{"num_hidden_layers": 10, "num_attention_heads": 2, "intermediate_size": 640, "vocab_size": 4230, "norm_eps": 1e-05, "qk_norm": true, "bias": "all", "tie_word_embeddings": true, "init": "normal", "optimizer": "muon", "warmup_steps": 0, "decay_shape": "linear", "final_lr_fraction": 0.0, "doc_mask": true, "dataset": "wikipedia_en"}
Each number is 128 + 32 x the weight over its row's rms, rounded and kept within 0 to 255. Layers, rows and columns count from 0. The size above them is the row's rms in percent of the matrix's.

# layer 6 MLP down, 160x640, rms 0.182, rows 20-62, columns 320-479
size [ 98 100  91 105 104  98 106  99  94  99  96 103 100 103 109 103 100 103  96 102  93 102  99 100  92 101  99  99  97 101  99  93  99 105 102 103 107  97  95  94  98  98  96]
[[ 84 136 104 161  99  84 171 154 107 146 144 101 162 139  86 106 137 169 131 136 153 169 180  40  80 115 156 145 101  95 159 143 132 152 122 186 119  88  93 162 148 192 132 186 149  94 123 123 124 138  59 146 129 111 145 113  90 149  63 147 125 150  66 161 168 128 129 106 128 103 116 120  95 127 112  68 128  97 142 193  79 116 138  81 121 119  88 145 173 106 113 141 114 120 159 131  86  92 173 153 142 132 113 121 138 156  82 156 105 140 119  97 111 120 115 137 152 161 150 145 105 128  88 109 111 131 144  75 166  94 126 111 132  80 128 187 159 152 132 124 116 124 121 158 134 118 147 124  58 182 127  74 145 131 163 126  93  77 134 110]
 [112  86 209 115 125 125 169 119  97 114 110  88 176 158 139  99 156 167 107 118 122 113 123 121  87 121 117  78 137  98 105 100 136  91 122 124 103 179 132 156  78 162  75 116 142  84 125 121  99 185 188 106 107 200 129 153 124 111 197 160 113 130 138 129 147 130 108 176 148  86 112  90 148 107 101 180 162 113 101 124 111 172 222 103 102 102 105 150  94 110  85 188 117  99  97 103 148 106 142 148 185 169 133  95 133 135 177  68 126 111 143 145 154 107  59 141 154 157 145 116 190 175  70  59 148 140 146 163 164 106  89 151  59 119  80 154 171 154 115 134 123 108 138 145  98 157 166 154  93 147 137 144  64 153 127 152  82  46 160  94]
 [163 137 107  91 109 112 112 143 133  94 101  77 110 136 135 123 124 191 115 156  69 112  97 118 136  19  89  80 134 124 163 133 193 111 104 142 108 144 155 127 161 164  15 100 142 194 159 127 110 102 126 124 152  91 158 126  69  70 133 150  67  80  85 189 136  61 193 157 138 162  90 118 117  78 100 136 107  80 129 163 100 112 155 131 175  60 147 134 106 147  91 103 191 137  69 123  60 119 101 189 132 133 202  73 133 131 175 173  72 131 115 109  93  93 122 141  82 146  83 127  65 135 153  91 149 140 136  47 126 155  91 140 146  75 157 141 129 154 117 144  80 196 119 170 132 172 100 138 107 126 167 142 113 115 146 146 118 136 133  99]
 [105 124 181 146 180 132 129 117 133 165 139 154 175 101  88 164 118 156 117 144 122  70  89 107 121  84 141 163 115  92 188 175 143 113  67 120 105 135 102 137 188 136  93 163 150  91 130 100 102 151 195 130  71  92  47 116 129 147 132 108 107 155 158  70 175 183 122 104 131 112 100 140 109 109 179 148 158 152  88 106  29 135 122  85 100 151 121 128 118 128 102 167  61 116 178 169 147 139 137 153 141 165 174  89 158 117  75  62 149 137 125 142 149 161 120 113 145 159 151  87 149 111 109  74  25  77  67 112 157 153 118 102 108 114 108 106  64 162 115  77  36 104 143  47 130 122 150 140  83 104 134 143 127 111 150 138 126 154 132 135]
 [150  65 162 129 136  88 124  95 147 141 132 116 119 124 149  94 198 110  69 107 174  65 144 152 112  88 128 146 112 132 121 150 134  64 147  96 138 144 163 105  97 163 124 130 126 104 106 148 159 147  75 145 164 137  94 103 194 111 121  96 108 117  85 181 153 134 108 110 169 153 189 118 145 132 123  60 132  64 191 114 146 180 132 175 113 120 117  91  99  78 130 161 120 162  64 128 184 134 137 116  97 135 102 137 113 143 119 163 150 107 102 128  89 154  71 130 163 103  65 165 160 139  80  54 135 176 111  67 108 100 111 149 199 109 121 190 135 100 122 137  63 144 125 144  89 134 133 113  73 115 178 123 139 106 114 180 113 172 114 172]
 [ 68  68  98 125 159 148 159 138 139 118 115 131 193 164 122  91  87 142 132 128 148 143 138  71 115  88 110  59 117 133 132 148 137 141 130 187 125 165 206 106 119 135 154 158 154 131  86 128 150 167 136 161 111 159 140 133 137 138 151 156 120 107 124 148 123 149 115  87 117 122  81 158 122 158 124  84 144  79  69  90  83 146 110  69 123  91 160 173  37  66 170  95 161 136 134 148 109 146  98 110 123 196 105  39 127 158 180 191 150  83  81 105 117 193 167 119 126 135 140 148  53 126 129  96 124 121 138 160 127 128  87 136 118  80 130 132  99 120 147 132  98 116 136  87 150 127 156 130 154 147 109 135 142  98 114  82 142  98 104  53]
 [ 95 125 180 137 110 118 100 118 116 113 112 127 123 121 108 160 141 191 205 128 135 141  98 137 128  34  93 112 121  92 114 124  84 131 204 128  74 117 150 194  58 126 101 107 152 106 105 126 102 106 148 170 133 163  76 133 103 164 162 145 160  94 113 124  55 157 192 152 108 121  87 166 183  97 144 128  71  44  93 129 106 121 120 124  72 115 168 137 133 149 121 161 157 115 166 121  91  61  98 123 142 163 157 122 138 152 141 168 172 100 126 142 132 148  99 115  79 155 198 122 149 110 164 116 118 148 133 148 105 108  94 103 128 135 248 142  74 169 116  87 115  81 179  87 133 136 114 150 179  95 170  71 175 119 101 146 133 134 129 186]
 [137 112 180  98 113  86 137 106 138 146 149 133 140 130  86 156 139 119 109  92 134 136 138 214 153 143  84 105 117 119 136 140 125 151 149 155  77 123 114 132 127 133 173 169 157  65 171 124 155 105 146  90 142 117 184 108 118 150  85 105 148  71  37 137 126 142 136 147 128 108 155 127 119 175 114 171  96 170  99 159 126 115 104 122  68 131 119 132 129 199 160 156  89 158 108 165 192 128 147 103  86 107 146 122 122 179 166 147 113 143 137 113 159 115 138  95 154  74 143 158  84 130 119 133 126  81 137  77 114 143  78 123 114 154 179 139 113 158 113 216 135  65 125 121 109 179 104 121 112 128 114 159  96 122 123 174  80 136 165 123]
 [ 60  79  82  96 144 116 105 121  32  92 150 140 118 148 122 107 108 145 157 126 112 184  74  84 111 156  84 121 102  87  24 140  87 133  97  97 102 100 211 123 105 164 134 154 134 126 124  69 104  91 114 120  99 152 157 148 113 221 155  91 104 148 121 118 135 132 108 143 126 133 155 113 135 114 108 108 185 151 211 126 131 115 115 166 123 122 143 120 149 119 123  93 122 145 139 135 135 176 150  33 201 128  69 174 132 127  99 138 140  70 154 151 148 123 131 123 146 122 186 125 100  99 165  82 127 110 132  71 147 106 171 141 110  88 127  72 113 183 132  87 126  91 106  90 161 130 108  64 143 118 119  99 125 148 187 108 180 158 118 149]
 [ 96  51 173 109 174 159 242 133 111 151 163 119  69 138 134 120 126 178 118 126 148  65 125 117 139 125 120 129 135 135 145 136 157 158 104 113 165 130 154 126  49 118  66 144 137 150 142 116 193 210  54 189 165  68 154  81  98  80 128 169 144 112  56  81 105  97 135 115 206 110  53  96 144 107 159  80 167 114 147  58 112 136 167 128  97  61 103  83 149  90 146 191 189 147  95 123 133 141  79 162 179 132 130 116 140  87  72 113 115  74 118 129 141 178  60 108  84 141  96  92 115 113  72  99  94 148 152  97 179  62  87  99 101 121  90 148 134 170 142 111  46 138 138 165 171  88  82 137 116  62 122 101 148 118 165 113  77  82 184 124]
 [102 172 129 123  95 153 167 121 174 168  94 165 116 225 119  84 126 135 125 121  82 161 110  99 123 107 135 116 106 127  82 120 108 110 139 180 179 137 117 141 110 196 165 161 134 129 180 122 127 124  99 148 130 109 146 141  97  92 113 128 121 134 120 109 174  68 147 165 154  77 120 107 145 133 116 134 132 101 150 161  97 123 200 110 195  83 171 135  91 138 169 119 113 129 101 176 130 131  94 120 124 156  58 122 185 126 116 133 155 154 161 169 118 125 141 173 119 126  90 116  99 105 164 141 131 103 150 154 183 120 135  89 117  84 141  72 123 131 178 128 153 143  81 124 146 153  73 118  68  85  93 105 129 153 128 121 168  68 132 143]
 [133 163  77  73  71 103 136 113 116 150 138  60 144 131 161 132 158 145  63 112 137 107 115 157 157 120 113 103 126 157 158 116 100 127 106 131 118 101 137  98 174 140 123 135 109 125  52  63 124  75 145 113 150 152 118 150 123 127 117  74 116 105 112 146 128 164  64  75 120 117 182 105 113 175 103 107 170 117 176 120 168 172  64  89 153 153 127 116 115  72  67 110 120 138 114  84 210 137 117  62 137 156 123 121  81  27 102 143 135 169 117 167 118  59 156  95  78 166 142 141 169 120  63 142 157 128  77 100  94 145  32 102 106 137 160 104 103 152  91 124 102 126 140 123  86  51 107 119  83 141 179 117 147 123 157 137 164 117 135  44]
 [142 122 139 156 148 161 131 108 137 119 120 170  56 129 129 175  68  96 162 159 112  35 140 148 138  75 182 152 130 177 131 133 172 122 131  86 126 144 108  97 165 127 177 170  91 175 111 111 133 105 124 125 107 168  95 121 125  83 130  83 150 113 209 126 112 161 163  94 140 122 144  34 151 156  99  91 167 182 115  98 155  92 112 194 132 147  94 151 207 127 125  77 149 127 125 143 117  69 145 113 154 121 106 139 162 110 127 126 137  96 144 145 129 134  73 135 165 158  83 106 169 120 208  93 101 160 137 129 152 153 212  87 126 125 145 130  93 159 154 100 142 112  99 113 126 183 151 176 134 184 140 139 143 108 158 140 163 150 124 174]
 [172 101 127 177  87 179 160 169 153 143 123 133 152 163 140 154  97 162 168 139 129  79 160  92 178 130 110 115 118 118 133  92  97 101 123 119  93 209  62 139 158 100 138  94 118 148 107 112 175  98 178 156 134  66  95 154  75 130 102 153 185  98 126 117 118 122 112 152 115 141 183 122 110 192 172 168 175 124 164  82 145 114 156  96 127 115 139 139 162 143 152 136 140 134 183 102 119 161 147  92 143 132 115 150 140 159 107  82 154 145 118  72 101 132 124 144 123 101 141 185  74  71 112 112 145 145  89 128 108 154 107 152 118 159  80 110 161 124 116 129 159 154 151 148 165 186 175 112 124 133  72 137 109  43 103  81 173 106 209 169]
 [121  99 128 138 116 123 137 113 113 134 138  97 148 108 127 110 133  90 133 145 151  30 123 151 147 145 115  57  81 161 127  91 116 119  65 128 102 111 165 136 132 112 109 120 150 124 117 169 190 140 111 162 182 157  91 147 129 173 149 135  76 154 132 131 113 116 113 114 102 146 142 174 145 157 111 140 165 141 159 126 190 124 139 174 106 100 122 199 187 143 131 122  95 122 147 152 129 159 112 149 140  85 134 116 141 110  97 111  90 135 147 121 144 159 172  99 158  69 180  96 124 126 131 136  56 129 162 127 128 108 138 122 158 110 166 113 117 150 180 150 149 125 128 164  64 185 168 105 111 163 128  90  82 131 188 103 141 195 159 126]
 [161  86 140  82  96  96 148 184 133 221 167 118 145 104 140 126 141 135 135 160 112 134  96 147  92 163 120 144 106 133 109 170 105 157 111  96 161 187 150 100 164 111 201 130 153 186 134 147  62 128 174 120 128 160  97 163 106 165 131 140 113 142 201 149 119 104 140  75 131 163 127 185 144 100 188 203 186 135 158 139 123 210 103 159 123  54  92  84 144  69 128 119 129 105 129 126 114 128 177 149 169 127 154 161  78 157 103  92 163 120 123  97 135 106 100 138 113 128 130 197 131 128  76  91 168 147 141 132  99 142  81 122 144 125  97 141  66 138  83 169 139 175 141 139 145  38  51  71  79 103 200 134 166 130 145 109 192 120 229 166]
 [124 116  87 121 192 110 116 170 146 123 146 150 106 155 123 126 177 133 210 105 146 191  93 182 178 142 144 155 154 130 128 116 135 110 146 156 162 104 111 176 160 204 158 122 160  74 143 122 128 136  90 142 180 176 139 165  87 144 143 133 137 122 126  64 121 135 148 145 121 153 191 109 109  96 112 155 145 128  98 115  97 165  99 147 116 185  88 124 151 179  73 162 149 142 155 148 141 125 139 101 127 194  85 178 159  73 115 115 126 131 125 122 148 101 132 112 145 123 214 112 180  93  77 134 188 140 177  78 158 113 126 103 167  72 184 132 107 114 191 123  98 158 187 125 120 158 141 168 164 110 131  95 141 115  92 127 122 111 116 134]
 [112 190 179 110  78 122 117 132 108 146 138 176 180  86 106 110 172 106 131 114 103 143 165 167 140  83  98  93  92 107 118 130 187 143 108 141 113 108 130  85  69 117 100 118 116 137  94  96 171  95  92 176 142 124 138  97 180 128  62 115 151 150  97 119 111  66 144 138  81 113 128 170 137 103 147 115 114 185  91  92  46 144  81 157  84 110 114 155 162  89 105 124 156  91 113 181 134 192 144 103 135 153 133 129  98 133  73 118 140 128 111 146 125 150 131  78 150 157 160 135 111 130 188 187 131 144 153 143 128 120 131 155 119 167 108 128 150  95 143 114 156 162  93 128 127 127 128  90 106 102 108 156 175 138 166  56 121  94 140 160]
 [160 146 132  99  91  56 113 138 159 132 157 121 103  71 167 132 137 148  41 149 100 118 124  63 114  91 130 150 146  86 103 111 124 161  67 140 182 126 154 133 164 148 114 193 170 132 139 157 137 127 130  93 138 115 121 126 121 112  88  81 214  86 154 156 171 103 149 146 126 151 151 175 134 113 129 105  82  98 156 183 121 119 145 152 180 131 106 156 169 126 130  94  92 102 106 154  76 131 129 144  68 138 185 142 154 112 155 139 117 136 127 146 139 111 142  91 118  66 119 124 142 169 116  98 119 131 154 133 111 201 135 114 143 142 182 144 177 124  93 143 116 146  57 148  96 132  91 165 121 153 146 134 166  81 156 134  85 141 175 117]
 [147  92 170 118 160 128 162 168 153 141 144 121 142  85 130 112 136  88 116 103 101 101  74  72 111 109 122 114 168 154 156 132 138 120 141  64 153 144 117 153 154  77 167 182 182 168 121 147 122 135  95 101 129 135 114 164 155 126 174 153 156 114 106 157 170 164 164 126 113 162 118 126 145 145 205 142  77 100 183 113 129 131 118 180 132  75 111 182 120 109 146 123  73  76  88  96 193 176 148 133 112 104 111 134 147 130 142  99 132 113  83 133  89  80 142 169 146 153 148 157 152 116 119  56 144 107 173 127  93 182 178 111  88  33  90 156 192 155 133 157  98 164  75 148 158 131 139 109 193 155 160 152 185 107  98 173 124 130 116 139]
 [135  76 140  69 178 107 106 171 123 141 157 105 132 153 188  81 144 128  83 110 159 113  81 132 141  75  89 132 117 178 142 132  67 112 126  84 140 121 183  99 125 112 153 131 156 139 140 150 124  89 179 108  37 228 136  85 107 109 143 117 132  94 121 115 119 107  69 159  77 118 118 173 166 108 193 129  57  94  86 111 101 144 143  80 141 146 128  85 143  74 136  64  74 127 108  99 138 129 181  96 137 152 157 145 157  94 152  73 138 123  76 147 131 214  97 127 177 155  88 101 118 158 114 145  96 143 182 176 150 136 111 184  79  99 148 100 137  66 165 132 155 109  90 112 116 138 106 142 137 175 145 155 186 124 111 130 141  52 118  63]
 [ 94 102 108 163 129 102 149 150 142  77 122 134 163 112 181 114  87 147  51 121 121  92  77 149 154  51 146 128  68 122 112 135 187 126 107 160  59 168 153 179 109  93 161 141 165 139 156 178 133 109  61 116 117 171 189 110  53 159 143  87 110 130 101  94 153  85 157 130 143  96 122  80 124 141 174  99 132 106 111 129 179 122 150 106 132 169 138 144 139  89 136  93 158 203  63 154  96  81  90 106 173 138 124 136  91 136 141 142 176 109  83 132 144 112 159 119 158 131  80  94  65  98 116 118 138 143 117 132 154 120 137 198 129 126 117  94 133  97 117 132 104 147  83 134 130 203 192 153 131 159 134 113 105 147  39 110 148 115 161 120]
 [109 105 119 107 147 126 187 131 129 141 112 118 121  89 127 140 187 101 139  76 133 206 105 141 113 149 122 151 117 101 185 175  72 140  66 125 121 173 105  86 102 134 174 115 131 158 135 101 118  91  87  72 123  80 171 106 129 101 135 146 132 128 133 150 143 158 225  75 181 123  69 189 117 145 132 108  86 123 197 174  62 155 131 202 134  76 111  89 161  77 127 130  88 215 204 100 166 162  94 176 104 111 143 144 146 129 127  84 101 209  85 129 121 138 180 148 142 157  90 162  91 143 161 122 165 139 142 123 127 175 141  82 134 111 178 180 142 130 115 120 119 145 116  95  96 182 137 102 113 155 121 121 136 127 136 177 112 156 161 172]
 [147 150 107  91  83 137 131  58 148  61  80  96 145 122 121 138  78 136 130 127 157 250  90 103 142 126 127  99 152 160 186 183 123  37 149 139 136 131  97  97  76 137 113 143  87 132 123  82 102 142 140 146 194  95 238 103  59 105 163 102 104 177 125 156 159 195  84  86 142  70 132 109 119 140 149 172  89 133 157 126 172 122 114 184  90 138 168 188 131 179 117 169 100 172 104 153 138  77  71  86  79 133 162 106 141 114 171 161 114 131 127 176  63 125 189 120 114  89 115 148 101  88 127 112 136 114 105 125 151 133 142 156 112 140  97 141 115  43 153 118  87 164 137 118 152 133 107 108  97 139 118 147  88 153  68 120 155  81  86  65]
 [150 155 156 114 108  81 102 142 125  71 157 130  82 149  98 194 100  96  99 144  70 120 166 166 128  98 133 133 154 175 117 157 213 143 147 164 142 133  44 119 138  71 149 140 138 174 118 140 138 162 126 155  97 129 123  84 172  43 158  83  92 130 119 162 148 126 167 144 212 153 170 160 166 111 158 127 147 138  90 150 123 123 144  63 115 215 126 143  85 143 140 137 115 129 105 102 157 148 138  87 164  78 141 173  57 175 146 189 153 137 128 101 145 113  93  98 132 123 112 105 137 103 144 121 110 218  92 126 155 193 135 108 168 151  95 176 133 187 139 125 118 126 114  93 155 108 108 164 188 187 102 167 178  79 135 195  96 139 183 131]
 [106 146 130 171 161 143 139 123 116 149 127  79  95 130  78 105 112 121  67 115  82 172 122 102  89 147 135 159 113 102 157 101 110 126 110  53 153 121 139 116 126  73 100 114 147 120 111  91 190 164 127  77 162 111  81 138 149 174 180 111 117 150  80 135 141 102 191 119 160 159 171 147 113 141  94 100 110  77 170  58 111  81 109  91 112 157 102 120 105 134 181 171  45 132 113 148 136  88 115 111 106 145 126 138 130 145  73 116 130  92 103 173 117 134 142 151  70 170  76 189 165 134 112  62 174  66 149  72  76 102 116  65 209  96  79 162 111 143  91 188 102 170 165 103 157  54  36 143 129 132  85  80  93 126 152  85 149 101 209 157]
 [124 110 115 186 121 160  77 151 135 139 166 149 163 124 122 197 143 106 108 188 124 180 129 134 138 141 168 136  76 132  90 126 102 141 175 106 141 107 164 141  55 129 162 133 104 129 139 111 164 105 134 232 119 146 114 111 130 143 109 100 119 126 147 138 125 150 157 140 127 128 145 122 136 137  92 132  94 138 145 138 116 150 181 158 137 138  94  87  98 113 118 134 200 146  96 110  21 135 168 109 145 150 165  39 182 166 121 156 159 135 121 117 108 126 157 136 115 164 148 155  69 119 156  78  89  93 197 129 128 118 161 117  95 121 113  83 185 122 164 122 113 176 170 113 124  56 129 145 161  73 134  52 127 140 141 140 105 105 142 137]
 [ 77 147 166 113 178 142  86 133 172 136 133 239 201 139 119 117  94 102 199  88 103  60 129 174 106 108  86  98 146 122 152 124 140 157 134 108  92 181 138 142 143  61 136 144 141  92 114 130 131 181  56 165 123  93 151 107 132 148 104 122 110  51 167 133 100 105 189 119 162 175 128  53  57 143  85 157 148 147 127 131 205 140 137 126 102 181 146 109 164 190 110  73 153 106 141 129 154  99 116 123  83 144 115 114 176 142 168 142 149 171 119  94 113 128 127 168 138 105 140 150 149  79 152 174 146 127 119 139 113 155 180 149 128  74  58  41 156 153 166 145 102 179 129 141 154 137 169 103 122 147 102 132 150 108 113 109 132 113 104 117]
 [122  89 206 136 108 180 108 131  76 127 210 139 120 116 149 118 116  84 128  89 159 179 113 108  81 111 133 150  92 104  84 149 143 103 155 144 160 112 125 128 158 124 163 111  84 177 144 186  77  85 151 105 132 123 119 100  99 173 147 151 128 196 146  97 113 102  99 124 123 197 157 192 160 120 202 168 154 135 142 137 123 135 166 161  64 171 118 155 116 125 123 138 130 170 134 146  80 119 148 189  97 136 135 149 157  19 160 163 173 139 110 141  74 156 132 127  62 142 128 109 157 115 138 190  78 219 146 121 112  58 117 112 144 104 124 162  60 115 135 121 108 160 146 108  78  96 103 109 116 167 131 136 159  79 117 136 183  74  92  85]
 [148 124 111 138 195 164 144 111 170 137 186 100  92 160 150  81  88 129 148 111  70 147 155 137 116 179 150 143 157 162 133 115 142 103  62 203 171 106  85 127 178 140 111 128 139  88 173 124 101 122 167 152 126  75 125 169 118 184 114 110 118 115 117 130 168 125 141 116 124 191  99 146 140 149 124  90 130 175 194 102 108 147 104 136 132  32  89 127 123 116 144 142 164 133 203 160 133 110 113 120  75 173 120 143 150 118 102 135 154  40 140 128 141 126 125 147  94  86 113 108 149 169 102 139 119  82 148 218 164 130 104 121 155  66  73 162 170 111 157  81 125 141 136 147 160 196 117 116 123 160 141 114  68  84  60 154 149 150  44 138]
 [112 113 149  41 135 134 125  73 125 157  86 108 104 104 154  81 102  82 118  90 131 222 117 124 138 161 111 138 157 155 136 162  59  95 105  69 110 110 120 127 132 152  61 101 116  99 147 102  98 131 132 129 155 144 209 144 190 142 118 109 147 151 145 113  51 149 138 201 139 165 145  95 120 119 112 166  94 148 182 154 114 145  95 139  90  80 132 130 131 122 113 105 129 138 149  56 117 125 136 117  69 141 187 148 130 132 108 123  93 106  71  90 132 152  90 108 123  93 149 125  41 177 135 152 155 134  44  93 107 115 160 152 132 147 109 157 110  56 128 144 128  64  92  88  40 154 129 119 120 103  86 183  98 137 136  98 196 123 138 156]
 [174 160 108 110 214  95 118 146 108 130  68 148 158 137 127 172 141 124 154 136 133 138 107  88 101  79  93  97 131 166 165 154 103 124 187 137 149  93 155  64 113 103 156 157 145  64  83 136 175 136 132 136 142 140 112 109 102 139 136 105 145 125 173  79 160 135  76 119  76  82 121 141 143 141 151 105 196  99 251 195 165 110 162 176 129 104 120 164 149 157 120 122 144 138 151 107  86 155 136 121 146 139 105  48  91 141 171 131 135 170 165 191 131 112  99 147 168 113 169 143 116 131 152 131 114 130 131 115 144 158 135 127 116 114 142  96 203  80  80 140 154 158 179 104 135 141 209 133  88 117 153 158 112 112 100 192 141  58 148 175]
 [150 124 104 155 206 116 187 117 127 123 162 106 218  92 128 137 112 147 166  94 122 201 105 146 141 153 186 159  73 118 115 113 111 127 188 161 148  95 146 127 180 133 125  64 153 125  56 108 100 113 170 134 131  55 209 145 102 154  77 153 134 159  99 105  86  88 144  84 135 107 108 133 117 111 145 142  93 130 171 146  97 188 108 174 171 179 110  99 138 176 166  67  98 175 140 172 150 154 117 114 135 145 122 144  86  41 167 125 175 110 142 188 106 179 180 118 152 121 195 216 164 147 156 101 104 103 135 155  97 141 114 164 131  21  84 140 173 188 119 179 130 151  95 140 111  94 130 105 112 178 136 132 128 167 165 118 101 113 120 136]
 [174 150 129 165 117  84 100 151 139 145  82 139  93 101  80 161 134 167 107 156 114  98 109 208 115 149 123 179 195 122 120 131 155  86 186  95 131  61 102 122 101  83 123 104 103 120 110  98 124  76 121 121 133 172 112 119 159  96 139  92 143 118 141  89 154 126 187  65 130 101 122  89 116 132 112  94 119 100  81 100 111  50 106 143 167  89 179 120  92 139 155 124 155 111  88  91 161 145 176 137 104 118  93 166 115  76  94  91 188  96 151 127 126 158 135 119 155 157 134 200  82 147 137 140 162 131 130 102 103 167  79 189 170 179 115 164 120 132 101 219 160 132 113 104 168 146 176 175 110  87 135  83 167 126 150 108 135 118  96  84]
 [114 159 105  87 166 109 122  98 144 115  84 116  81 194 151 152 103  83  78 139 169  58 100 134 119 101 164  58 142 146 163  93 164  76  85 126 135 116  97 101 101 164 120 114  61 129 127 127 107 174 144 123  53 104  59 158 154  95 145 168 113 123  82 136  96 175  54 153  93  95 167  99 144 128 176 125  81 155  69 173 174 140  74 116 117 110 141 126 125 109 127 124 109 105 133  94 120 103 106 156 148  82 124 127 138 117 170 150 102 126 142  82 117 122 175 175 135 164 129  99 151 180 107 180 126 121 139 200 123  67 106 165 142 125 108 185 146 172 141 118 124  81  76 135 152 132 112  85 156 176 145 143 151 115  85  75 122 146  71  46]
 [101 137 129 205 151 147 116 179 111 143  82 132 143  75 117 125 101 171 144 130 171 109  84 153 131 120 103 143  70 116 168 149  82 168 136 114  86 153 105 101 114 128 144  95  87  98 219 148  67 119 160 174 157  92 149 141 110 123 129 131 129  92  81 123 177 127 129 131 130  83  97 101 125 136  97  70 130 159 122 136 170 137  83 115 104 173 142  72 143 124 143  77 114 109 196 171  79 173 133 113 121 129 103 121 126 116 103 157 168  96  85 151 117 120 172 177 166 166  63 137 145 163 130 183 107 133 122  31 150  77 152 149 109 134  77  93 132 130  80  92 178 204 103 100 130 125 111 105  66 200  99 113 143  86 163 175 105 128 151 120]
 [149 204  75 175 121  94 133 114 139 108 124 132 127 175 112 108 120 153 147 123 105  49  83  82 123 183 132 117  95 150  99 179 123 104 137 127 111 105 138 114 146 121 121 168 172 114 172 121 122 185 111 122 147 168  89 162  54 127 173 130 127 114 112 161 126 155 169  90 142 200 116 152  78 136 190 122  84 125 121 116  81 131  79 151 128 164 135 201 129 149 126 161 158 128 107  66 181  97 171 146 144 108 101 210 153 133 174 123 103 161 156  96 102 129  98 115 131  96 188 105 155 151 135 142 114 134 134 117 114 107 143 127 130 145 157 160  80  77 150 150 123  67 115 108 126  86 115 107 108 110  84 157 155 157 146  83 118 130 195  99]
 [ 88 123 103  99 156 134 167 113 111 166 165 143 105 140 153  96 130 129  99 163  94 184 118 103 117 101 175 118 126 113 131 158 171 155 112 165 143  93 153 141 104 134  84  48 130 123 132 177 112 154 113 106 175  81 166 126 144 182  90 130 105 101  60 124 117 135 139 120 109 128  90 113  73 122 174 170 129 104 207 111 131 131 214  99  92 140  97  53 122 134 154  86 118 135 147  44 156  71  92 140  79 161  31 119  93 163 175  82 136 117 138 144 115 117 111 113 139 104 147 157  88 144 113  85  95 107 121 166 129 173 112 161 137  44 115 174 124 143  67 128 163 120 133 154  95 137 128  69 101 185 106 116 158 131 135  93 118 101 120 183]
 [103 143 141 163 237 141 115 128  94 110 121 127 128 116 109 187  64 111 153 152 138 110 187  95 193 170 148 163 103 140 149 141  87  97 125 176 116 162  95 159 190 134 142 181 139 111 176 115 106 101 129 122 133 101 175 174 204  92 168 108 184 167 110 166 138  83 191 161 122 114 101 138  72 115  84 114 104 150 122 105  54 146 111 157 144 126  60 152 151 117  98 109 144 139 129 111 136 137  65  72 138 127 181 143 153 128 146 190 132 169 179  92 155 162  87 146 122 109 148 153 161 136 174 113 159 166 115  65 179  81  83 124 137  47  97 102 114 141 113 109 132 121 142 120 124 163 206 151 106 186 119 184 114 172  94  96 109 133  91 145]
 [ 98 107 151 123  91 152 158 119 108 130 170  96  64 108 122 118 111 135 144 188 140  92 121 152 124 203 161  82 177  94 119 153 128 126 145  92 140  57 130 109  65 110 101  97 148 148 134 142 166 167 111 110 134 116 209  99 114 156 141 136 122 133 110  81 115 139  81  83 157 180 128 149  88 161 108 116 145 156 160 176 125 111 179 161 103  73 197 115  65 175 134  43  88 149 105 139 161 114 162  89 107 113 104  98 143 140 126 123  90 113  58  95 115 158 104 139 137 106 141 114 163 102  85  95 130 204 122 116  95 160 131  70  71 173  92 214 138 129  91 195 111 147 119 169 164 155 135 146 109 102 149 137 170 138 187 139 153 162 119 163]
 [ 98 144 146  92 140  84 190 171 104  64 108 171  81 146  62 158  86 109 106 109 132 132 154 158 117 115 106 143 202 147 127 115 126 156 142 142  74 131 118 145  86  99 172 111 108 139 127 107 133 115 108  75 125 142 165 171 153  81 181 182 148  98 129 133 162 138 157 146 151  42 130 115  81 176 150 168 138 128 103 111 101 130  97 166 123 152 196  96 154 112 133  74 132 150 117 102 121 146 174 165 139 120 113 111 147  85 177 109 102 104 141 125  99  79  67 150 163  73  61 157 106  94 184 101 107  56 130 154 165 136 173 107 155 164  95  78 142 125  84 149 132 124  96 111 178 145 183 122 151 123 128 175 134 114  93 170 118 167 132 101]
 [111 130  84 128 114 150  70 116  89  89  79 112 140 150 151 108  47 128 114 139  86 145 171 234  92 113 152 150 114 175 125 100 142  92 171 170 104 100 149 105 134  78 122 132 102 132 126 164 161 111 128 151 123 101 127 124  88 112 136 122  81 151 129 141 108 131 118 123 166 167 107 151 154 100 137 127 131  85  85 136 161  93 100 149  74 124  75 137  94  68 133 185 156  87 158 169  90 148 131 166 159 122 138 176  62 131 127 121 120  86 151 146 134 162 105 141 128 125 161 135 168 141  69 160 160 123 157 138  75  79 151 167 168  92  95 112 144 173 123  90 153 119 127 150  73 136  87  79 182 122  76  95 143 147  85 175 123 120 148 111]
 [103 132 168 136  68 197 155 141 137  86 120 164 136 108 109 166 158 187 115 123 135 247  85 151 122 177 166 163  95  92  31 166 122 137 117  99 183 155 140 140 182 127 124 120 174 119 145  90  66 107 105 119 127 124 161  84 149 149 107 148 115 170  89  92 111 140  87  86 156 130 132 158 134 123 144 131 123 123 147 127 149 173  90 123 100 145  89 105 173  94 134 117 144  98 177 158 123 124 145  89 140 181 115 132  94 213 147 121  74 164  98 157 176 154 134 123 138 124 138 127 108 201 130 165 106 123 125 139 161  77 154 121  90  70 155 126 169  88 152  99  90 135 136 103  96 147 132 169 207 150 145 135 133 109 126  97 151 128 122 158]]